Weights of a small GPT-style language model, trained from scratch on English Wikipedia.
Architecture: rotary positions, untied embeddings, normalized queries and keys, capped logits.
Training: a variant of Adam for these matrices, 738M tokens, 5630 steps.
Each number is 128 + 32 x the weight over its row's rms, rounded and kept within 0 to 255. Layers, rows and columns count from 0. Numbers have three digits each. The size before them is the row's rms in percent of the matrix's.

# layer 6 MLP up, 1344x512, rms 0.0429, rows 209-422, columns 128-191
097:096145124171157088134134125125053108161148164126117110153105060097053165188117106150154164027169194136095136139128133061115116142120167165196126168135123099176109181142096135129114134135120137
092:128132154089194141095135137169119154187085104123098186145179176190113057136131116160114134158151125095096085124191154128202150090076135144122071171106136087143097121135121107140079112085138099
099:104082137151160124138125133114125186135146126116121165157134145148122096149114129153134130104099063107103137110129172161116112138098152137118178137143127138078148067053114122123082182107199055
103:123114152146102128128144137098179117164091138108122122130109059081195147097160121136102122134140184083135162121118161101075170159166118101164149083158112120130098141111108178071113122169065118
106:062165172161126182136152060131131110137082157126117129113129117164170104096154113179127123133154121098151138145116104094147211139121140155146141138085080123114093131106127119113140100174151128
097:127104185125113156140066168110082123097134166133111153167174147135074111115101095163162128123058082170127151139153129118113165165126129131106106142131150161187128196158127168119157143156162150
098:137090099165166156162069096149126132181114152101144163099138118071096142050119085054118075136104035123089167059114081194114131102115127155160122145075117110118103094133146173132081098133086112
101:145097092079087191115141127085148089063133103125165142098132155134107146125114174161102172095075122154100121139154116120117123178140154118174140127097190128100103149163096145151103127060116157
104:099145097134122148109156136153117115125074080149151128080150072106110093132172150185088080145153139139066105063124142115124140148151173108173149138134141138102102142061122154108174186087044114
107:128149094117121182149105132137127166139130163053148137150082109095128092111152110103144182116152176090089146096169136122105166164124112092113093084122145115066129151128108106167128124099105091
105:092181139119184093104104165128136139066103098160145139143141115145112104177115199134131122089143135089073130110075134129131149091108099154109116088128130148087143071118094153182159190112059110
096:133124103116119110118092078095174085090160081142160112127131131142119152110137080162077086172118127116103187109100097077165129052163163199114077157101102135164156165109154166130211038207100129
102:078146110160075104147147101165146062101095146154235162161149098110174114069121140095140093151094090086129081099138125151090121131178145117095141121139149167167124098143105144136087112193102188
101:127117150121134115151135121044115144120074158080167066100180113087170083169121131127145131169080157113142101130170116171118153114130118148075183179104172152056129154133105137157091079137122128
099:085140150104123118121119088109117156084109103133122113146082138137138109207104180168170167164074124100119158141136125147104128108110134152122186130155100164115147072084124173114115095128108171
099:063138095141122143161096071112153103114105144168115109080111132146182086161147117105181145124150132119142133183093150093204076149145153106132135112124106072157151086112154099095097146098114119
100:115158146130145065108126073116180122108068137105092160169123160156090097086145116080117142084115074122143155127157125121156148158140154153124151137139096134223123066141156114183109131110167136
093:140149124141177106131098093188134165133114130050153084139155174116131120146151115087150076126090195171144110099201137127154174156122127141085102160145092127123139170112134075083104169121128097
103:120129155137135167160139100139087127137067164165105110120103104090202139132098139147225121076132082090205121138095155117093124075138112151148079143146088135109129166162126132109136128160167124
100:157131086148103130137140115110100137166134190127112172104135148145139135144141177121107138075111089184146137122153178100165052138129167108078163168110152143056089150182165107131118146122192133
098:167074145124130112134198187133142055069092177061110125191124119107154120126126127139161090116188066145171087085089112176186165131165125153118109156124149141114176134084128152091110098153134153
097:176148149095039118171139141107083134108125108095128188121164089146098122161115153130147132125129117107107132140156183072125115095192146156089141174078141136097193135137149073140159143096084110
100:175105084094079132149146159118088126120105145123105096100139158134137099110132147115217110183122050082099128132091089132166115103133065112150140117196103134157116098164077112169143147118113170
101:107159093176119109115174167114136107074135095131150085177112112131081139131108159126085158142150086160094114172135177206116110092161133171083134141146149086190148142150121135127104133125141139
102:073128168207105123123050124170075143114084133089137167083181171129094120117194110102161141162144158120127184135063134159096091105091090048174129137131148135144157115115145153121117135154117114
098:117134180161134118140178119113143049178182107095069121144115082110132123123135128119095108131117141153091111096179137106118074085115136108097062129155166096160135095170141169111108100145132167
102:100174083119097044161124181105120102108088150134185062106083133163116135111208130162129105172122161096020104089148082161143120124180138141166129154187159130092111115134164109085156115131137132
098:155099208125147167095129098129136149147081105119103162174155128119032152157142172150150144114177107130108134172175104153168122170038122139137111108109104124160201089186083099127056114137153067
095:131112091125130081125108138130182135090114111089139175097123153104054212089163105149145154133172133086082119109094128166112089124084148200135178070106122114057052150154100126154120068124121145
101:154118132160180206164131194118120070155162088144113125086121172151127187095105086076104160084137110149118183114119138058146104056140082077106157102108110127168124062105142118118133134137200121
102:143121111162076152153125130116128095183122129184085144114128149112114147153106106152114101185149128151046123155149133126121155163106198113081131151167086128191163068120113096114095161136136123
100:115144158122112116190147137103139081115157154098154080122079140134136175149095132084138077160133120135102111119161089104186105126140157124116109207089181137149173112112128120101134124115113153
098:137183072117149167162171129102165065053079195188154081144087097099104138111121116131145114178130182090098149083100151109119175122160163130090174122144175167122131119067142132060094134162118089
099:146149129165146143103157124126116179166115111168176064121184116105114090141118097107107073075183149186088140138149172153138145172163139128129157083166103080129086086123134203081144089108090115
105:142128077126129107124108093109143090097175080114126143123076114164120142152217125150131122111169087209112060109095097137128141052100106148138148086116091090114115110143112150081144116209053146
101:088101115169136183112124073121132134125128111140039174089124165106110141119077105227135120085082208110100126125104092095147124133098177129113157098160174109144089118126081096128087120103085187
102:115107092075075192101145179122136132135157117174142161171148167225135068196160065113117091084137135153158115155106142106156112192125159069120153188146127141117185113150126129122100120133191198
104:066098164113129155143114114098085139146176050085104133145090108079189045136110201161202163141104074090122097125115154124160135102195168136145122148166108147224143134153114109151140191158130164
103:133077172064145162169130086163113152161103117128081096108063143110119134103209191139065141113147135087093204158195081094100118143170129130180135104126082118105102178144081166092164117130134107
099:128138123178085081128090143130108119101158130151098082121125180109109101054183127150175112127142173105059080105098179131122116153146045142089104191155110137169115095076096175119061104139165154
098:156128109096161125133155138100112145132054109106132181118134156151162153105164110122099150108103148180178144107156144157115128085168143164130168147131137145148137196150106105163121167197140150
104:161151146081120142118131088108078114157139145139154095111099148104083117137141096142122115164125126172151094140088147111078110113148086119131120146121127146100101181097095113133113172116097112
108:068093136120087113135122173135150158149074102109081154138150130122198152051126157135097126136076147149178083086197132168075151120142104145143083162148080142071151096175142122098137056140149166
101:132101142135137115115107154120115167077118154159160124129152098115099158127150097079090165099162164152121120138141143109152141090135112168117127106144083135104086134100113128138140195130141146
096:149112138108142112118073083111147190128103160082090114153049163149119088068095142131169089144171102080096100169113163136116143107134110087104145104135142134154116180128102177082137191130144086
103:105158124134087135135177075085097099119133155137028150057117122122080157090078138149167125134145121155206090143159121146110171114137178122137086141064165165140139121177108139090195093101117117
100:078139115122172168143103107114125151100218114152101087082173117111155110096121131112162088118098111135181152191115137123121138183116129110147142137113061120123172187137120105174112119086188084
098:138128100104067118147092188116153126184132076145105125128110103123116199111118176111110097143139151144148046134115163103131155097124107064170126092139075159179098129113137118143103124120109083
102:102073141194113111147138119111090104132070134115130132211097160186067149086146136114153145167138136045144130177148144109117132120119125142099131149157132106125118209120126059167164160137167122
099:111161115099147129147167137109137157098141092098062190119183144201112156092130145107096161117122160149123089142135149114144141107149097071103094093135102116154171166094142165133175169166144135
098:103156134168090118136184176131132143130173155104168122177103093110152150167128182129115145182139126144093130151131100139138167156160132074143097132151146145090157149092074124061121092116140162
096:148124025122131156169190107161160171201062145167209136120042169099125129149152142107108108074129189095154140185148156179144123110131074116163132111134079162135115148194145175074206176111079136
101:064119103107106110115095174084128168139122124151113123124129086102135117102171091161149127160154088123139122145124108119135136143138109150108185152097130102148181143148154138123144124100105140
105:129106147132164165144153213129123177159089095111176123102105126235109144074113077082197151102086180189150162091172072055093088157161143121159106100114157113108127060142124108088134146125122138
103:118152063141127153098135169157148185153102158114159135101110134123156089129128127116132150114154185172096137112148145197090117126187044058104141138112107100149096152159129134138136145117156119
104:102125108126139120188156175109123102133144129172096100078137091166093155027189113027093135121146188145100156138124128074069138118109105129144085143152108110119113110133130126141133140070078037
098:155154118129130145118044162081144133172115089119064174203146123122165151113096129075128156120102102155100097133087098074136125198127166098121176181086165180121230076109146049117144152117177162
104:139132119143148194135126052133150162177073148111096068119115136177087141099115153147177143129148073122152126146136153177116143080115123143107137112109123087213132139166151106183144131120087098
102:130133141126102106179148149122150113159148135145172116117133120104057110105107153134086114102127147091102226069150157114092091097125105139081111124131184178133176186113173121155087147147175111
100:120093106154103108151113075149113157111091171142126050131185157098133134123147120107094063171128161099119181089084145069159173131161104113089141137123069143115100116156156130052143104101079113
097:126131144115126152117105088142134111152162102074147099123173127153163097144136111114125114134121191047117095144086161086111073121138146141116125086136108098101129178137143158142157142133121084
100:119076157158159141117115119154158139135163128114194080109150132182119137185153172151169130078143109111161105168149139115178102151131117156152134141129171097204084119141092086122089180131137137
096:093201062088115177102059075150148144139168116099130117152192155134146073170129098119172112116111140143136181118114099143069132106097188094132193087133095148162170136126077189114149130135125092
093:104183146118140128088166111103149101116145188089124128160098100113141156163110102122112137213161177125161120140143161176089130121113118154108123156114139155085139138095024126099116194100165131
102:140139121126140145198102191112141145134066100117153123135095093115154167120134130136139093149161136146061144117147113174112111095092110176128165142173172126136186091113097119116083083131093117
098:110057116121079073086109142114117065097073139153169135128107121186178104111131169170136077127145089154166092141118105108179148143159132143187088101109101158150153156141100176081119099158082130
099:131133148117089115171112165162169169146162146129138132132087157118117128156124152130147174124142160135150119114133144126131134132143109126159100149155052105189106093208159086142127118119072054
101:162094139112149149092072183177129111098112082096160105162131165170183147098045075108106102131154114116138134108122101145164120167173137080120125127122102112138093150127113158128132076205126119
102:104143129156148116093118127151146097145208103112166141112125139119166125127101118155132179118190175147167118177180152142126119113122128048175194176120102085107073087168139157132107134105146148
101:128129100101144128147127121129148146146122144082136145074094156140092052151117111104132131136130138125111094115122064118161138100122150148184148058139138195188156118159096117093104117113150141
100:115143070133128122123194143127127117117124122096121108112171178140133143133114154126108149114128105157137081119104158162141111173121144162158172160128114060099119138182064143121086072113167109
102:139142109133064188169165116113094088037160119105126109183103117126123159128131120145148135141076146149136095131174113146171096172152107180147164138103060170144109129164124126150134180092152128
099:131123147137121179149193134143165176139132166118146116147135104194060071124124137217220092100201098165126127103153146131150086085112170169095182112153090124160146119178114064141111159151173082
093:131143126121092116170147177169133127092060118083114137114105129154125151149136170159083124163121122115114126098139115132100136087190083158124132159217112122122134077171159115128167070168129079
111:106069121125088134115125117150123135090097110125121159124124103157147120133100142108122104100150066143114125141181107147125138151146128168106107185149134161210177132134167119141127120194164194
104:103099104104106211158152128167148095157083132121108135104203140120195108100094189093072167106148139133102155182101149101149142109143092149097072153095144167191125096099173056116163160151137136
100:115089152113047103085169190172128103109093133188148100125086121130107179108166117124093151081132122094148156171128101150090138155124095100135106110179147189105118090139150163155180082121104155
095:113164162058138128083182126131161108146181186144126152123114104157098144144129125106118167157098116156085161162110128134181124118097136063081156105097131146127114125132152129140189139082110068
099:123053117099100057114144081137116083132106159193139135160140118153174099177082099163073101088095103100138121145124097100113107082148154119102152158127114164172139131093117120128133131146109160
093:105185141091148138137094116130151114128160160094128189099131125184147176124146142148131129154179115154118112177106106140140052122150102113135167088072042202192131113133108090124131102138131118
098:056116154124094123105113199097182131078075116207155124086123183074132092158161066061082164084181119183175127207148083091172149146176097109121157150108168187148140169127098123132129115085143076
096:135121116124064175141139113142158126151122098163186090115139063124106083129164105147099116106148143099114162135144108121099121127106121084128052123058140124114150150113131094077154143175076137
097:157174097165181144146128163129115134132199119172144132149161162164152091111131120133161164147147172178115106121118105197138158129139173106086145107124114097138127112139156056176181142132106118
102:161183080094168102147097176139159104112123156093118168172136106089106113141177084064178204087133111077199173123111178154135217109169136179120116144117166044137124107106135113090109133122099087
099:156125108100094150108094079138152178109130155197122070121196094134161127167119112191101133130161161137064133119137154095161152216117090102120120115144067126168103111106111061149092137138143146
104:156101194143179119108090095178150193139065064136094089155165157164094113141113096191216191133124105115097142143139099120137176109128109129178152061131062133128136117154143113172162137167134106
095:119105091162160142118142119145101089113111180137140195131157153188093183129116171079150106072163162160145125066129085111166137125114090153109065163172109169157159087109074137154103135150034105
095:107154117154088095134058141163091192117116127074131190095092101157153150095121134170067128148116129115102121136144169134124114151122130160119137146127134098135206090081110090134102126101108155
101:164090140093085081161152164105141112106129072112151090133150143162102153136104123096176155105124141162210089084186131174170100091123176146126072096055142147180122220181130123159094140129155132
096:078136140096167140079136172150084127154110149130136154129082133070119109135136154123108151108118130124159090191126133146184116081162117103119125063131197117098085171164163105200117230128138077
098:216212113128123166122110098082135135132093115100149131130106178110105117152124104172120112126097127174101122136157130115069116067137143154140151075150142147106103128136156144144089170130183188
101:054089117132111060115087110113114138113119133068173126123099078127167089110107155166119085111090159106112165115152159136072172177119186156077137170174169157197093092108214148102165126096136131
106:116180107158116110156096169159153112070093107069087135130114187157082109092137116099151101032073132116138107169091118144085118105095167108144170133157067096116172148083074122129108206083137136
097:141119115154184118130140196158086221150095083188140126138142152148089117166087134145083134160117137123105177154084123123135121109180184084123136079087158164092130090059143123171166119161170113
099:142165129134076065129107084097087088096102144160156120125115062125084134117166115118091111166098117116158138132102076127157107119174074125111096173076129168142137129130135130090108176081085143
096:176101225135086149137162135157138131186068140129119111159119172174135132076098094118145139160115129119144100193188131094153113108127107118127183086111097098169133073092156104141159171111168128
097:151136130082113161133080118159123134182150111095130080114126211104084122108147180175079122105140069137140094124125097111159118148205151090161098104077131133117073140097148084092164124075165142
097:125118089109177131063172219114121063081133149103080169113171105133093125145098188165107112149146082137157128135068139182161045132128073177181161094179127116128103140115088154099118132166092089
096:149170122151095092114131148098162128118126131150179108120148126046111083175114146140118111131146140094109132044108110117159168155039179155109134075036110122132124139180098100125150106102079100
097:130106109158114091109094078134130071043123080154151095090143091124105082051118143105129126151144112113133116196153082132110058135110128132126093201160096131110107132096162171145108165170092161
105:118104156070163146141102103154140116140120128135133129077206113098166115077162156031053159125133115099136115125182150137124101116213143173150144133133136159166131109157120123156152134117156117
100:150107105095203129075118106121132114084068069180080139120082116140081176131141088111094097128102108144115129173102142111098162090125129154187136128123150111142112140143083149149113129124109126
108:179120125118195161082124146121132172132131128164116122205075058145073093136144143113117107180154150116134099164123107107134112146154090105093058148135134115221140098188172165091139077130151080
097:114128079125132176158107106158137156183149141098082106117104105130118122153117187115125148208187083134129146206149125148139182119065196150128158080106154127139096150188158097105162161147118072
101:100158116149126136045148043082097106120113155110099156069158173102113166147216142178067085108142147160172119091148150138136151147127176072198112112107147123110173114097092142116109059097139167
100:171117119125104101075152114138159201162089090188159117126074097132158183083162063171137150120168191120082152123109092105153102120129071121146129137119125139124095123088136125146084087126174131
102:164142093103131062120105105127116118156097115128157188085141079138094118137079146151139160157120155150126158144168144137137107106162127085157152125120151194192138124157164125111156106189116091
104:152073099133112127124075116124114082120088119134083110150125136068151118105183132140118142121120141204158106118130129072087096184117150105149155070047082117095113183137122172061158145180172127
101:123149166143143088066120113148173149109121127143107130152094163146127088120106164146159118099096134157149132149110150188175139096116102137096107130186113107109123129049104169137116129060149153
107:183159134140064074129183115157093116145134175121178109154118128094222099139071189158113085163123134116066124099174138142125175093154136171097073179119129166117137191083172139156089134116104113
098:160157099146097106141166114117108124191087129073137145121121109036091137166117096116129110109133114171155071154094109110140116134097111090143124092128155131132149128154133089125136123199141165
098:123111094133071083105176150146190092142104130088185106142145188184111128088069124150120198159117128126078106152108111150172143176107163113150121104139084176090164097125120142061109119074091142
094:152062108098119133189207091199106167102133124191161116134136095165136118137101144138110077151127182154094202128044142113143083123057160122071025136142070111142141121111144103162079162115145154
097:125093130058083154168084119057148144133076152145121171106159166155107107157114113168172103123129130111149155103108068097056128126144129156112100126126133182134161119153097116109126181087135118
100:077151136147163060098174191142113169099067120138052104159157160154080142085132123169143126064193104139130149163150093174101103147086142119157142112136105158131088134158151213098080110146067141
097:144097180140127118120173120104113104148148067100188072146155175139157127121140135108118100117111202085110169143058183092126104186129102182094157149122107090152151132083136178117184180151106105
099:151130151158165201065132096122126135102153087139149089138094123146169146112123111129119148117201139137128103127165095090097173152165114088111090074176104183122157101059126140112157108107114127
107:055152128107143163092139144165099131096114074139107104098175147086108103132153131166168111144100090111168134186149135057140162188102078099109183118110157089105105105116173077140113175127090120
101:179093105168098155071144084160117134153116136152079142160133134120119094182121126108138138181097130102145201086189130167140064127143145079142138090147134131108123123121099184133125122158169174
096:133116090128129175122186172100093081115103178108173099102131126170098143194226123095138114154119166111119147101119159125130142135086143102109129172137182065125115148123092105071099131147121168
106:093176095122113134107105101121157159162148101047129100104108093099147154142201096146141165108176148025117205152149105093159120162106106100124108086095086084146087131101167130164134110124117122
097:076134099094101091071118096128193140201119131110128128195128080164095107111118098114147095132118038094123135106140108103107069096123144184173063048129155140120096109123151152130092139160103115
102:100117145165168117099089151149122145163186164060070070079168092140158121166112162091148115177137145158146096133134076138118087122084131123164100132074154160092171101104110144113149173154121119
094:115112141067122105098135122105121146077173161134174193071138107086124132133163149154079076122176088126136139178157180159071116149034188131115106113133100171205140170123107115143114186099116115
097:119105106130173072118186126124134125101151094096137129138152081118161088067117183113166128060148143066138147164146157180148079171106135119132115102134144099065136191160139166176121122137135130
100:124150117142132138117138138135107105131144166170143205132120125143208104134115096157068099140096170124125115096109119074164060137097085183086139148116134164098134158140081175099181086109081104
103:094130093108068183092155180154138121090161115153148158095037176142117096174150113063140126075164120166181092086141112160099122126097051146103103110171120157128102124144131149127115126135113098
102:108068172134157117149158095144171094179108101155148131092171167142130170093120087101131076051137128138119132127100090144139077125227129161142142162177141168105126137109088172151092136108076181
103:130094099070159158140183091095155096178098165099109122192098122099136131052137124124176102124175087084136118142109066173133140093087118177124146141143137132104121152092105091120079163112104112
104:106119111112157090152137140148157157116132113107144107108137079124068109201097155114108136116147127125173130177104120119130123145092124154091095134107083137172030089133159128087063153201143134
103:161123109086140142109108148132163142106035046093148127048090137134128177106155104102094197122132099189134099109131136101093148128148184162116157112133134145130155121138128080109157171176115096
102:096124121167080135156107122113073135207182087118125084146137175117134140113119139159148153077126198136158099141106148083080056088074139147131094139148177159090144181083156151125158111109117144
098:063144091109127149119174062113107186111097107141132084074105117100101162114153079092152128040169039105079097108119149086133210129151135117164110114172156154141139048133162126142196113132142146
104:091191110164119070136168176133180090171151108145131151136197125109098092132103146105191123121106112114148080097158125099135061102090132170105150164146102106121126109108132125164110170150146071
101:115168101144101123116089111063120130127187093158126144132133094041112086164195152164183122154135160126183110119150118128170141103114139059142174117145130135162070187105148207191092163199094148
097:150111102177138133103151129166149145087149082090102143046161124113111158148142136077128168080152111169149122183109134157156110118052135156151107134124068117142082155165102119152127159173180093
099:107168156159169124147131088116136149139149100168102044144103114140179117145119127089166112106143171121105139123163164166153070150153150157129124095145140113076113103098131103095153123082102053
105:162138156098132112116208085137188079175131165129131110162148135131114069161108098139137138110111105096146113232138165103143163075147120142123130134111085111112125135158113091124227108126056139
100:100167192163125157118091137130124133111099107074157168162085120111161115137126121142170074108098137096167113153167124141108146078096151140137152221111144120150169104083163108115153102061178135
097:146173132173136162152158139133150143123099107120118137070097157176129124135099105116200166129082090163098097172145092158106126092102159157135127122131082125105096071151137121191121164172086066
100:112109178142123126079132152115149133127165085052110117081123076106179169168105122121112085111104103164133147106140137102121122103110153140167155118154098125158192140098119153137191136166133126
106:057227145114171107109153102162159126063093119101140103108131145067114096117133080144123050141182032144140185111114097110141094120107107145167103089160119092124176125105134130156066141082135125
103:060076126069083140134101155128106128108106150058162163100110093129105132128102212071096163133137131102147113177103148075120172103091114157178121198159112120137153074128107131105126111130099147
096:129148097167087144123160123153131118075139193162103122195111122166220107157131125126131173097157163133134111133152079121152125179165138099161155176150167157139102110122144130111207077127169092
103:116169095209112088095107145130091146176161145167129188119152144132091077085103100150088100135113061124128140210112108115143119147136182141105174108153114133150121130106136062106136137161130118
097:152146116090170128121125168057143115149177142119129124168162117126186122115112088089121100129128117066178111110102126136103164132138125167132106108151167141171174119134186112136100086103153097
105:142160150115087112104097197139073142139126104101103143154106155148082099122102155109145186068080101147192140097129156163169155122062168125087093172119067065082132125142094133059083077119163097
101:126150130133138148118122137131111105190133104141110105073178130131142111155114099134134126139099111168100148074146148163063148139129133077105111156124134109181139165098131136121146111086150167
098:152101092126105124135141114111146158069144076115110107085194174164169139148083102158112112114121127192092131101157089122091090131136106125117138092149092172115122126129104164150149188199097071
100:124155143132117109154085143135153133098163147045216122104111143123143135071201144159159126141084119090109161092142097117127099122170151112123155105097142099074061094167084098140113114167138150
097:116114153119139119110118076100135081075148131084111174085163075136108163126152144084091106138094121120066070117152108169078143138111084132121113139138071123132088123139147136108100134112117103
100:132161043145115125175129166175151108121099156115190189152137083155147134118117157141162143115128150119156115193092113139101133085078155154129105097122165126158057130192097169157075107123138108
100:110105123114115159118112069114118146141154120110139131116132108133129126121131065096202160109151096092105106174117191151162111136110147145116118121141047095055088065122153142175096160155180122
101:126147110123093168119148093094132098114165140142109146141136084117090103186108125134096106107080110126130107095118142106078136141130140123093148144139132151086145186154104101183141170103104089
099:092124106132154160066122123148125151094159108140125140077112191151111129152145100096164145111096115151161074174112150147094109088145076086148128102135130131113159093216120091103114147167095070
103:103128089111185143110151146181103166130119100146131140102085150128098130142168159085110091144095115113170119104091128102110106085098087157154100154132138126123094158101131088121114160130092100
101:172140143151091127104138137157126095083165171115102156103168068105093156124109120116101059063108133127101126115054214106096156109119109149105164093073086155069124106164106109146164114141133092
097:108072165139118087079115115081125094086179171159119099122125145115139101174183111194123141153179133142130150112123130140093155186132146162099105162150157120141110139062152125140145112159130098
105:126061169145154147081165128144153067112094102126132166126151156134165143132189098103066147146112105128116181104148074147153131186080131112156127150105164219118083117133073137185171167158138153
100:135124134153169196094127146102141147109140112126117137150131143181131141149077089117157063098091104129169073098123081124163104126178143108113143158129109153169084134137066100080155142120122096
098:120119107139128128107150112116127163135114149113158158081129199135101168059104098147124110108190135129115060124071087087144121079127141152130103110093093133084151114162143097134121147199078122
107:197145141154082092146141084093088102136167107180190132173154142144095145142126156191135134083131178167063142139053111097124168084113141181109125168119156128155085121136129164166145106081130138
097:124153123169105114098142086201068113104144134085170129122096123124159112113076134191115129122134072107175133123135180159153106135149182162106108180149116102122074172106138162169169133152159125
116:103120159076088165117125150102162187096079147079134131117099144119088104101150060095142110115120079082166109141129167172126090135121092090101168103142105118162117161130088096148092152114137169
104:104122058122144111122109070129093142107088087154132124087151164116111094159160187113115115108107156165122202169109169154136097132141139151097188157136128087123076114133065133159116102182104081
099:126168139119137134051112124185148126165107064163136158167138161172145163088141127114136168148151139157148105102150167114131151150096117161192136109157110102113146149099117191155140138146174156
105:127140115126098149119087174121084152135151109125104129103138148107129117060142094145183109168118144135123133136126153094154090095114161209102099180138154136145140123165128138136107136166140124
101:104100159105092158114110167180131109100127176181127182148167115155145067111150141155080067167142136099201123134171087132152119018127132147220151077121139156158160109093086135047129126146170093
098:199152131196106113185125098141174124172065084114155152128147159153166106145123087126153100137099162106116156109067143177100119150119110210169119079071179088086126125141104198179124178107095131
109:142155125096098133174128142119159122205110108052057097129106123127113161152134121088145134074109136086088114121174137116106149106143131119152130071133098134128142118171117100063147104132096096
100:069103093154059149112092146144101130159082105112066167088170139131114177148132139154131120166118152153122126046102118123108153063114103133133092117070113197179126167082163118179108111147181172
104:083100155104149154109099166148136061062061136107137153120107170121138131133155113100120150097157145163227007091108127132118165127158097119079102149108168178088037186125106132087081144184102128
103:125149147179112108154154190092114173075067113139121128205075162139131136143159122154182144142133145159167098143126135168148132103126104219103175127142061133104102138162111174130136098161136078
098:130100082162090115105094167046118153210145115182143106197082079128107162175149191119164100162116106168137085089101176205169138192108119115084156092174133099134136109142123165152157161114126105
100:152151169133119181162067141092147057168149157127089127085159106184158129140151106105101143131146115185139106160128102139102169166118088093135171160103099134093114165067111119152103102065116141
098:104137119117112107127113079150120068077107132160083099132107128086125131104150102171109134198156120133086160155060156102089154117076147110083157151142116137111140052110143062180096110129104072
100:108155123123118038153143209088210181148056117129140131118131160149079079137093155187152194134111113126126167065090135128156156140078124107152145133116050138128133146102136134110094165097121138
104:132037128088175127168176130164207159145150082140161134106124101168147158145067153132133174084132066177137131110097114130141142121132158105116115171148151096166165192130116174154058087183189120
104:165142123149120149088094118115112084139101109124157148090129136087077171093114046129150130099155093116065189141164145092116145104117111095133127170180151160195101103073110114168106096148140099
102:163053113110093094125155138096125125176187154151111125167149188101146080104142145010044137103087120100185181122152128120138110151154159144141110134098159132169148216104093095162085120134073133
100:071126146090160107187150089163118102159154122140079135147139152099138143178092151114170107117141129135132143167130104075124151086116101142135124123122120138089071155123136080171125137099094098
101:124121108165067140150132135130171130113157142209159153142126160071131134138181094140123174084038160106073132134144142117105041081188136140089068173114145097170182097084077180112157129091109153
100:201171124112112129171101151116163158160165172128146115128155146050151145139126135144158128146147181146108095134100120089052066143152175089137167099136126225159089173170135075096124066065104086
104:107131122097145123111126100128143145082140177147129028151095116179111120097128098085216088098130146157130158158082112110145112098116100092150141123144138108122109131223136153176126186154163098
101:131072162144125153163095123133119143098165139142102115115112138145152097109154122144169159131135095132211072111104100172182089148108122062120122184110104129133154103131108103107104141136184097
104:160160138169083162139093120147135086177139114119114106133083144118128122153176152167178132065127110071138162087141121121107113127100038102111174032138107102093084096156129154093158084138174084
100:119079082071106093156133141088096162117087150075169153148063083074117089130129195095103109064113159105046173145127121172148147116066144171148142184099138103149059109136138130166129124154058115
100:088171122179124134084088125099161138088135165134051130089096167097119100163162181124148133132128048153129192162169090089089222210095117130084112147104063136125136136123134091092142128118111086
101:165123119177110151138172098132190148137109153101127093167188130165162084107113124117167100153061140135108140101173154081158098160088075150095137130146144143081159143132122220139142095095147119
104:081089126096133128147127139171072104117120157149169138088158110090167079103120126156145112089167109150141128098164119087085087142119089119113110079113102165112112169104126102151137159119086113
093:141048113132112132151132139098154133078109130146154178109133146156135153144162142137103112167167122146130128120081142095136096159159117109151159105148076132112133174169081198118138144074110175
106:147101145110103139120112163126084085100188195124150133142128191145145187199182140128118127154202159071158148114149132070141076148086149121096152091112127156179108174105082116105072131117109138
102:127067128171128155130158135160118123165077183151123037139139110147100130126152158171083082185128157112153122153151103113111169171074143102144132088156139133133167163032070134115153114164123160
102:102101107111205161108099098157226150072114121082156136126118088106089133149098203171163152127038116168189119119113030080151128149123152135167136124086134124081087108125094074109144161146148187
101:141190101133097119136157172135138137073129146117148146138128097150161125090069057176109040127218132103153127161162171121084119133117116127122154094073161117056205131123080176112128115146173110
098:125148162111089136141130093134164078193148116129127152136118130152158122109173072151075106181142101147147118196127112131088092011110109184168116076097100207141113129132147140099128079152141150
100:134147078128131124165085141145077105167110211104136118119129138138082195121103138118132116074121100129134148096193134149097112164124118118085112120112081107142085147137154092196158045120065147
102:112147144202147138123128152119165117112183170151162191158108135124105138124164139112120057128122123084142134123064156172087174126186129165112115118149171132134158095106064111065094141107078119
099:166123123172153090150105109130148065111137123114102152077129069115100100133125137110105129163185133166147098127150100147124113103099167113096156154171079139093110097180130193080124123132151104
101:106100113104102157145138128156111131072158142071126074088115109139159058050152188140157135150155173132132090193131126108063135134110095152169101127072172071086051131074094180153124122122114089
103:125102142132119146118105127149092151166150101146124130127157111143083165090104077180174145092164131124128138179116111115174160174116156155170137161171146104140065126141148107086126162159091123
099:162191124145212072157104171096085196199081162077106088103083122121137185070089134160190137149137122092175121145161107085112122129154127156160194146118125125107133069145103155166213068079137163
096:142158095094177162146125068170143127109150092124137116116159162168092146130165092116116126152116160101108165182075105085065145052193137095158076081104147175181143186080076184120089113187163115
097:121123137149078151085129157115119153134116167109049120141116076091106094125112175123178146142176115112111159157121131138135185116168176142147127066189118106134072149133168117104143124109089167
098:142121146136144120147232146125060146125098118139112119103134154124132121152073103131137145109145088168100161090130089192168151106085097076113138115150088106157113079106112106167134166133142095
105:145077135121124144148094134151096109146147114034107166122151130132127109139078122103115126086143156077124081156154172098142176168069126111152147154103134063147106138146200129112154180144145079
100:113090150139091172115138176164140092182082098170125163134134133150085134101157117164103195164125113145105098062089153129112190131167087151155140094105103137131130147117132115190150202076098119
101:092113113109180200124142089174162147128136140118139129134163123131159134160181118112095166084142144109050131097108097098102167128154142121148164073093151123161093179134146098090096099077066162
099:152086116173145088111150156107163116122077108133137138136152053177087183148125131096114126157177054125138142141144154089090134193113094170096096169078112180177113181150089113107104125115093155
099:129120189104149145175144157158100131097103130111158133170062134097121149114152156102167129124102088182176142106144146133118126103198103117148164104087098070175128138173106096076153108131138097
095:101124149170106089089101122129084143172115180136117095137177097102187062172087155127137134143049134190133129179115142074067125119072120198155122194222172123154145096126075091059159146148146148
107:128107116107132082131133091142156113167144174086174098086149142062139115141211113123139105076159061079128074142114117091157173099127080116182138139072193044138108167160130104160114168095148098
100:111141116148065112132147088155139129082113121128137184168164072045149145089110068092092121162065079091058139121103138105135190105097150072145132135155083111127130095175148158117097066094129148
105:062111164161133160164119145137140150100126103121138142125146144173112151119097160137072159151099204152123082099128158118164168121108107118136141090114075113163112137096152121119179081125114120